Weights of a small GPT-style language model, trained from scratch on English Wikipedia.
Size: 24 layers, 4 heads of 32, MLP 320 SwiGLU.
Architecture: rotary positions, untied embeddings.
Training: 159M tokens, 4853 steps.
Each number is 128 + 24 x the weight over its row's rms, rounded and kept within 0 to 255. Layers, rows and columns count from 0. Numbers have three digits each. The size before them is the row's rms in percent of the matrix's.

# layer 2 attention output, 128x128, rms 0.186, rows 0-99, columns 64-127
092:132109093152127136135185137150106138115135120153109134110065135165090189182155145127128147157102124096122122113125139170116103110100122174153143128116123120075089139132136131129100117118125092
110:138093124113142141155186087177099096152070138174144150154102157101115113190063166128169142182079094136125110149150139106065174144124159099120138131110141137150105114108128158141128114118138097
101:179081089100171137141129128108159133108130127125173150163119132139162089145174119125120116156159133175125117090132115124137110077154115132126151167121141152167164150113126138124119104151115114
103:089124149116139141115092131118130129092159145154092103116121137169138196107133150091188105140154121133127131123111104124154099129132135128122113145110125156158143168116147136129142108123105127
099:121143088138150147122124135157133190098168147114137175156136173096089110148147134152130123120132119144145118157093120121137081121153162153126135113108175150139156127101102151125158121123104125
092:141132109115132163108112128144110122089130168158159105145134140112150147121102104170127133183130143108125128168098108182155136124137155075160125148156138137127118122196124111127149143103099126
093:095096113115114145127156112135149150156181120109004122149094176089156124144121161160108094105116121104162152173119147112149142124108126126111098112101172133123127133133117150143152101143105166
087:088139163125175099125131163122115165134162151061120117116102109120133147100141144184139119182101121167124101121130137163142139098102152121122108102121125124144140141132112135064093108092130086
096:176113107097081129126062187131071147142145116141122118156124113125176102159168113146080150184118134140139107135192100113122092126126160104156117125133128128123117123135099165124126155136099150
103:206120088146106155150127127127148181093124129169135155162175145167154103083140089082120085142128103139110141095126101100161164162107113146136117138134110151126091118141125094111134091159127137
104:114110116191094126145162184126108157107129151136124134118105133139102059152101099092106126172081160113129140137092109141117137108095113129127155076156123122131128109120104121129140092112092178
105:111143143092116101141172123083145141127092101179154206147101145120116098110140089176134107132160093090139140070113154135125112135163111119116116114136119114151099117123110125103128151148103117
099:184126139103128195065160110128156142115149128103112117206133081082135141103118162109101122141176124077172135142136123135101138123124127120122135118138096132135164106165170117130140147108121133
103:135090149161066137119163138120105166141054091132119138134100127148142103122107103160083052148142136122148130159089113125139116104113122115175106087137120116135126101113129155138100076114139119
097:089140146099121083101122108108135160094162134147109068103114113145107159113095167086069132195123104116156124127147112115124123120110102132141161097136137124129142157114163142132091102141153109
099:180157136127146127176131118148107167130114085181189091124166163092148113123122137146118126171111176172160140105126104142109096157147126145109136140129109116155141114136162083122115130141148086
098:130103153174104180106148125131117140173126122123162141131165122146093114126158149106112094118145123116097151106100109109153141131135154153136108144148109145095118108088097134130163115114131160
105:119111122126118198148135106139180118145163157136131132179117162112114114084179119140072113144135134152133150103102169154120163128081116175150114158119135130132109119161150122151139147114118143
102:110074131094118117199128088098073141125147140119118121124152116166133187176172096193164077071170129094118099143101145094091132113115132119141116095094120150116112163133143096132131160127118112
083:084128070155083135130104141114158149108113112126109160149082127147171110091104182105085110129106155107106114103134151116132154133172143141113156126125108123111173091087139098098168115137105144
098:119200170163120128165086156127136066164125157145118138143150101133134085120162165086099142108076121165125119137102144113124112131124145113140137141126116137119109094152136115142136098107137140
096:150127139154171182132095122153156114095080159143103128173134114196193171092161054097103106106118137117130127115159103106109111123118095129134101138123125133134081110077104121128125115146127104
103:112122145127076167132154116123123138115146152073167171150136111135115144125133167201125073120093112146138127126158083138097125155167133119132152163087122094141142144162137110073102090137179147
102:111167186089140133146128125130128104194172161131131186157110176134073125107049121128131131112139101134115112160120095183131118131125108162091126128129121103140126121087137130126150141081122101
101:096147135198172157174141171151085147106113094111101165116138050081103121120124143141130207135152133100133123152118107153136130117153107169142150135133116135098064135129108137157133131144120132
100:147117134144129168123160188135195111141115142099109084079163119116113151166166184166122120082139153125096142149111148122120125132154131132149146140102082111125120159104105150104134129119158122
113:121144125099139112137083167102109079144072130189142137215111150155073113135109154174111153144115099115123116153115135147151147109141139140158103130122128112081099166141142118142136100116092143
099:130126084123176096074133134128104203140118130067111121143036136136139126143109176120155148126085140098168137114139125137126156137128128150152152141128129134138136131141144117119152180148129164
100:075077057111132109125139124105089124151078142128088109133092096168131080111177137140070100168094158147158121140129120097123145101139127132109115128100123090154121118101154096093118108152177118
100:140099136156101129130142151104099126098180178108119174186122147120153128118143123142121093139109154137121080126079137114110135134150125139140148121144134120145100122133158152093166106104145163
101:125148118124155129083159118135157100078106152151126096067110147067130155132113140108150122178122129108099099136089155137146132112099127098112123120085139135151136060089141132152105124115137117
104:123130129145120087116140116176115157147117195077092148148117148133114102108106131097114147152173159149129101144142101153152120135130166136179148122122152117102153151138126161139132138074131130
099:159094122089183131146154185121108136155080131168186099120092121116157167099112135101140065148186126128156130118155159134089123127120151162143125143128129146131132117135147148119087130122160099
107:150098134158156146127146110124064129096157092163072121123136202124089117150096120103122129085136127120147149175135129146100144093154107103114106108113152110173109103117125165125103133100107137
093:134072123096131158162154133123104166162151063126078138140181125126152112069151137111136162086154153137103102114163142140094122119121125123124143111115123155101149092116090138114110127141141126
113:092176174195144119171180114150118126142094151125130107119180162196128162129096096137066134093085141115114143145129126124098108136108127102117128098153147138135148094144085146120099129114136118
094:080168120101147152168112094174127151186094142125139146094122132107139145133129146157197125089123125128130154109135139129108137150147173172084127137081089126121130129142115100134161127109110118
083:166094143092160133098089102075108108157155122131126171142106180173097143120103123153154142157078107096125139112118118162132132121183135149127112110100111105123151131120108110139177121145178110
101:150081101122149150090158156144074154103072121110149083104152123139105177163128148113154146109167088111128145123148149128143125152143104137130138153085134152107136147110136119075096104111144140
099:117093125067153120120134160088138084125184090170063072147114125146165116137108111108161109095140117108120140116133082124081111120146136112137111140088118118160130124141097158104150096132111070
105:188108142067118090179084127142078126106126153048140136134136121136102180091105164088144104133154135120134106097136171114147110119150147166131177113146148136134154113123119144112129072118120147
099:127120111046160166117165102090136052153106129101097089162103134105114156116188148166101089151132120120117119132114164106097100079135142152138111152113128141133140140110129143162129129117104144
094:098088174154182182137132156115156108097111071135158137134164105090125078121078127134083102130159155167110143127140137135103142122120106138103130127094150148129124149104140126118117148124116129
106:129178177154120163159163141083123115148133155149138127183160173106106148126133147057128138101112109107121058096150118152179138138119155144113114139142105167117121140110168102114122139109146140
093:142133166158144080095120182117152128129165148163130139064095143093174167085148122117133119109119134134110131124147108135144126123129140087140121138148087129117142064116102140107127125095120119
099:135112142098072132175071110129138103056094147127127161142151116144178115143112167168096163162126113109138144114126119128090104154083133121159112122129138148119132131077115154133144115128155122
092:117119146114146064140120158115129129145129164090128172109149171145142064122147105106116160187054193101147135118145141103174145136138151125114150082131115124134129118131134125138148104132111110
091:160094112151122153111108100068144144098141153150123146173135091153120108122008116173131148155173136138127130128117137162117130111153171119118101117114152129123155120153164129147164125122135143
105:145129091115113080142134146088188099145127115165091163083105136158145130129118096098129097161131099119125133111085136102104123120129086118089144135128142097132121110088092132120114118122138144
104:141095115118096074142093123148112156174165155132134190116103111183146175172141110129222076131150097100113124139131133115151140129102153116129148132166155132099116079147120136148151122129149111
097:028118078154129157148095146149140124081121128119121132160134152106124152152127140169129086131097126152127133113154072136107117106124119130140129104131111112185115144142133162123104139136118131
105:149078145157094110124119119103165103130149110195119182130127174134126113125066124089117134060112149098086160133142145193114122127136149137119160159123137128134140128124162116126121129142109121
092:176095108094154066109126166102132151152134073228105117090110105125150111140123161092126162132181129188144150147124103149126143140125139115137120117114111116140162124137137137126131159113143116
103:122164124198151145108051165132081082157105148133097136135121152150084145141144135143072164171143136138169114152130142109128128153115103148129124106145117118121126125129115134151132137089176121
093:116086114142105133102102140106060087156114136135124100124154129056102120083133113137119158134123156116081158153144111164105076108134107112106178126136114156147138154148127160143154166088133126
093:166132113123082098196100093089111153095157092127124164145145141094120130096154124193083156131165084135157141122097141125092127126142134116097124100109113114118126137131131138147130091154097132
097:135095135184121111169124140076136109118156119066144133161153150109112137090115126094120181126101120159136126134142109098105124152135117056138123071095108119140133173127104140113112093087096115
094:158133092085155142143096163121126109118159118142135137121144149096079138131067071141128111136147123160065090129094112116158130113144167091148120167140139129117124104126073141076125144167158137
110:133159176154139113128126139140170081069104128105125143116077079124080119175084136072137108126109192164096106140136119121132115133121156133130115056148141145127154110122089107145141128147155111
097:096134126137143168158063130127116081170103087050089153102063134136110099151121082156143133159135164097115119115130125111110149127080152124107144110138124117164136125096159148139099177126102140
101:176072109141133128127152124117111195100124138091096153127186137132207126132122139149127106128122143128121134171134110123104180138108149122148124115141139095114120135129128112105135144094090113
100:102124117153133123076116173159132177173127148133097142101162101126129096114102098195083134109121120139116146147131103117111131089122142158143157108132142149138168138166138092106165103106080106
101:097152146135091137158149139128106176111101156117116122138144068158133153131109093102112142099131116114139136083123131106109100096107077110153151136121140142135125090146101128125162120132180123
098:109134146115161092148094086129088162184142106155172107150147157108121137167096113113088118107087125136131120141148154103136124110149122129117121164143142166150100170100118115148143119105119135
102:174063117109082154170165164078106127052120152137126118130069107134134132180129091092145142140134111124097123092110130153151126087108140127148144099110124122113103120123136143113114131119132125
109:088188099124099132143141184102105175118135120133163100136100163159133162176108121056107113153105100145139113158142111115158102110141110166138120135106147109105122154118157117181142150140144141
101:104147121136149132140186170107142104095078120132165131107140161134096093081111182120137185079129124150144145127137138113119127151118099119145128109104091145147143157100165192109154121152138140
104:161088089141146072114117159174108109133156126135135166152109153177119125170161155081088164125094121126108151082115119143129140159104095148136123161105178121159119120158104125152133133097123127
089:050075121064119107180129189113131095146154134134109117134121120121100097142084136156132181136122126095117105137141096158175125136138148101146124125136097098088112139135134107103116109163127160
093:164083079157147171113107092150133171123120128168129173132125140137160140169084137187141163133144094141137133125126132130121133078110174102133088097114084146131149121156130108083081165151110135
115:126167148090095158105203100145127065097102091111093162038142134132141152100131075170139129135148121107143160153166126115130108100136111102112163089113134110146153114141163124114120113114140113
107:109080116104100110128121116151141183087172116135152112072161140107149106165165162188073088146164153121119115159117111139109180146125119128129117130142125135147117085122127116133137152153144159
100:124134088112160160092132204154131114131065173140167143158055121087148114166142081149106096142112153140135148118119151122135138111139132114114111087100137119128174086146145156103117121100131115
114:113205121137092103089123127117140132161114099093125192031071099130161096123180141151150161136166137131118100159143110139108132123118146114098126099113122144122135105120154119124126134117142127
105:072134148114151169087130067153121189143098131138144118131130159090127101140115112105146113097154089126153136134148140131112148142119122112119141098140140102117133120126131148150083119109136129
112:122073159148105098089079009114125098109137142170150102123192111155121090204132117086090140112117137159100090134110128114110134152137131124122145114133130144157143147093141131163161151160134137
092:104101131063085110141144154152107105127123172121126088172101152150194147137152096115057125132126156138127127129191136152127108123159114119123142120122147173112119132125163132126113101106148104
089:110124152139150151125141077143113121155099140128062149169141156201124125182101144152141074145075135107128140102090099120155153143114156149111130164107168138133155143134151153099099150164140122
103:155106079137097126109179113144164169119115082166120108109081166116148128128136113097087181123133147139141078122142103130112152101097152119173107138121066139123129127155097134130123144105090168
098:089093054143151107089142116130130132138152138190094154142075132062115138114139077123186141057137070134100121128107149127130122104116104123119106124151135143136090113106143120140150108127155156
102:146091129089165151165121120168142162156178117108121129159098116148098109137088127147151133131175106154142128131106104146136106074102166107142103138157141157101152115111149161142126068108093129
085:086120195124137163120134133082077120116131152092120138134146127108145125151118163103141171108157151087116149126119146122089157107146122157163108124181187121142127112118162182146118155126156127
092:135107162197124184103098189116100120198114091131104124127144145130106106128123128080149085082150139112160163132105145125139140113095117132094130113182108153134117129121092102112113103139121159
090:122098110139087141081145112134176097159114111136183099134105100125090175129143182146147104167123108150132116116134088119121125140138122123117111137115165100093115131133148133129106152153119102
096:166118095153137121054077143134113137157164080191133170135164125103140091122096097153180103137108109103149146113100105138111121110114113133104101064126129117129116142131135122172147166146126140
094:099113116162133139180118143132146125165132121130192087092161152115150150123110066145146122139063135092101133138122139137104132150136092121143112153155138157141116113110144103111171100163119115
100:138155134090152103090114161133142139145102173115120155108136158110131103102080109080107103077168109111141141120116084099143157143127128125156147130140124112157135133127161146144161124130122128
099:096090127111095106104121114136152186080139137150136103128123100171118134168138141126147169120149073131136108201109143144152090119168145166128123092098121142123146158111148141135160156126109124
101:160171138149144125118100075111081176108087113141087116151137202119114169136150136121152100098147109128155121131148147116123134093118108145108126134142101159123144163110189089147154152082089140
126:170104125103166094146101139045113120151121161099159140121144115119132143104133139106148175141126132154114138104144144127095158143101133103168139161163103095117113129100116142100161133109131093
096:176120125153139136129146125090110173122145151116113152106120152191060124141115174223056080116134121157150148123122115138128098151107124130142088178139150132088150166135135130119113113117138150
095:135097125162111171124124126110178222133080142112080117160098109121107130118152146128128150150127149163124151148152112102130138129127162093116131134127137130132148084157124147147129159110112144
100:156116146180106167122118119108104171128088128167091056116098138166164144113108070132098091078113135129140139134169129146103103131150143115126140133121127106096143113143147109095103153136107116
096:160128091103132165120126104134156118111112101093088126181183147176109158159138141110179159112116135098107133130141135124140170141136142114115170133122138129114116124115106099137130113080125088
115:161109139104140172122101169127148105142154124081110124140164144149166126118128132135191209123098090140141127155127141127101129141115114122106141096102112132124130136139131137123151101077163092
100:096130129129164142128132151153147189105156144162088064072113141173131138124120099112135159155107099154093165139119139130139127144137093105049125133130116136122129100090149133136138128180128158
092:135083183172148104137134070117118124178146079097136115084123112124118143143138114148078113159070127116107134141132137121106128104153122154105193140140099097097172147116144132103111095129105123
107:120089143100137119138120178116149167134126172102123072080150157173104206142083180154125120139106113101165133136108111105120128135110129111132102104159120121133108093143140151122107107151103117
116:143109119109117151128167157158133142156112087146180123114100150137156120145065183111130154160149133137100112112118112092105134116111141058077116109108137129123084132119126134129158143180145132
090:143146094141136100153135116094149134128124113106095138159102174113103073128194129107136064145111124152112138119125107108169111121174120153116143117166125132180140106151133119144101089125131154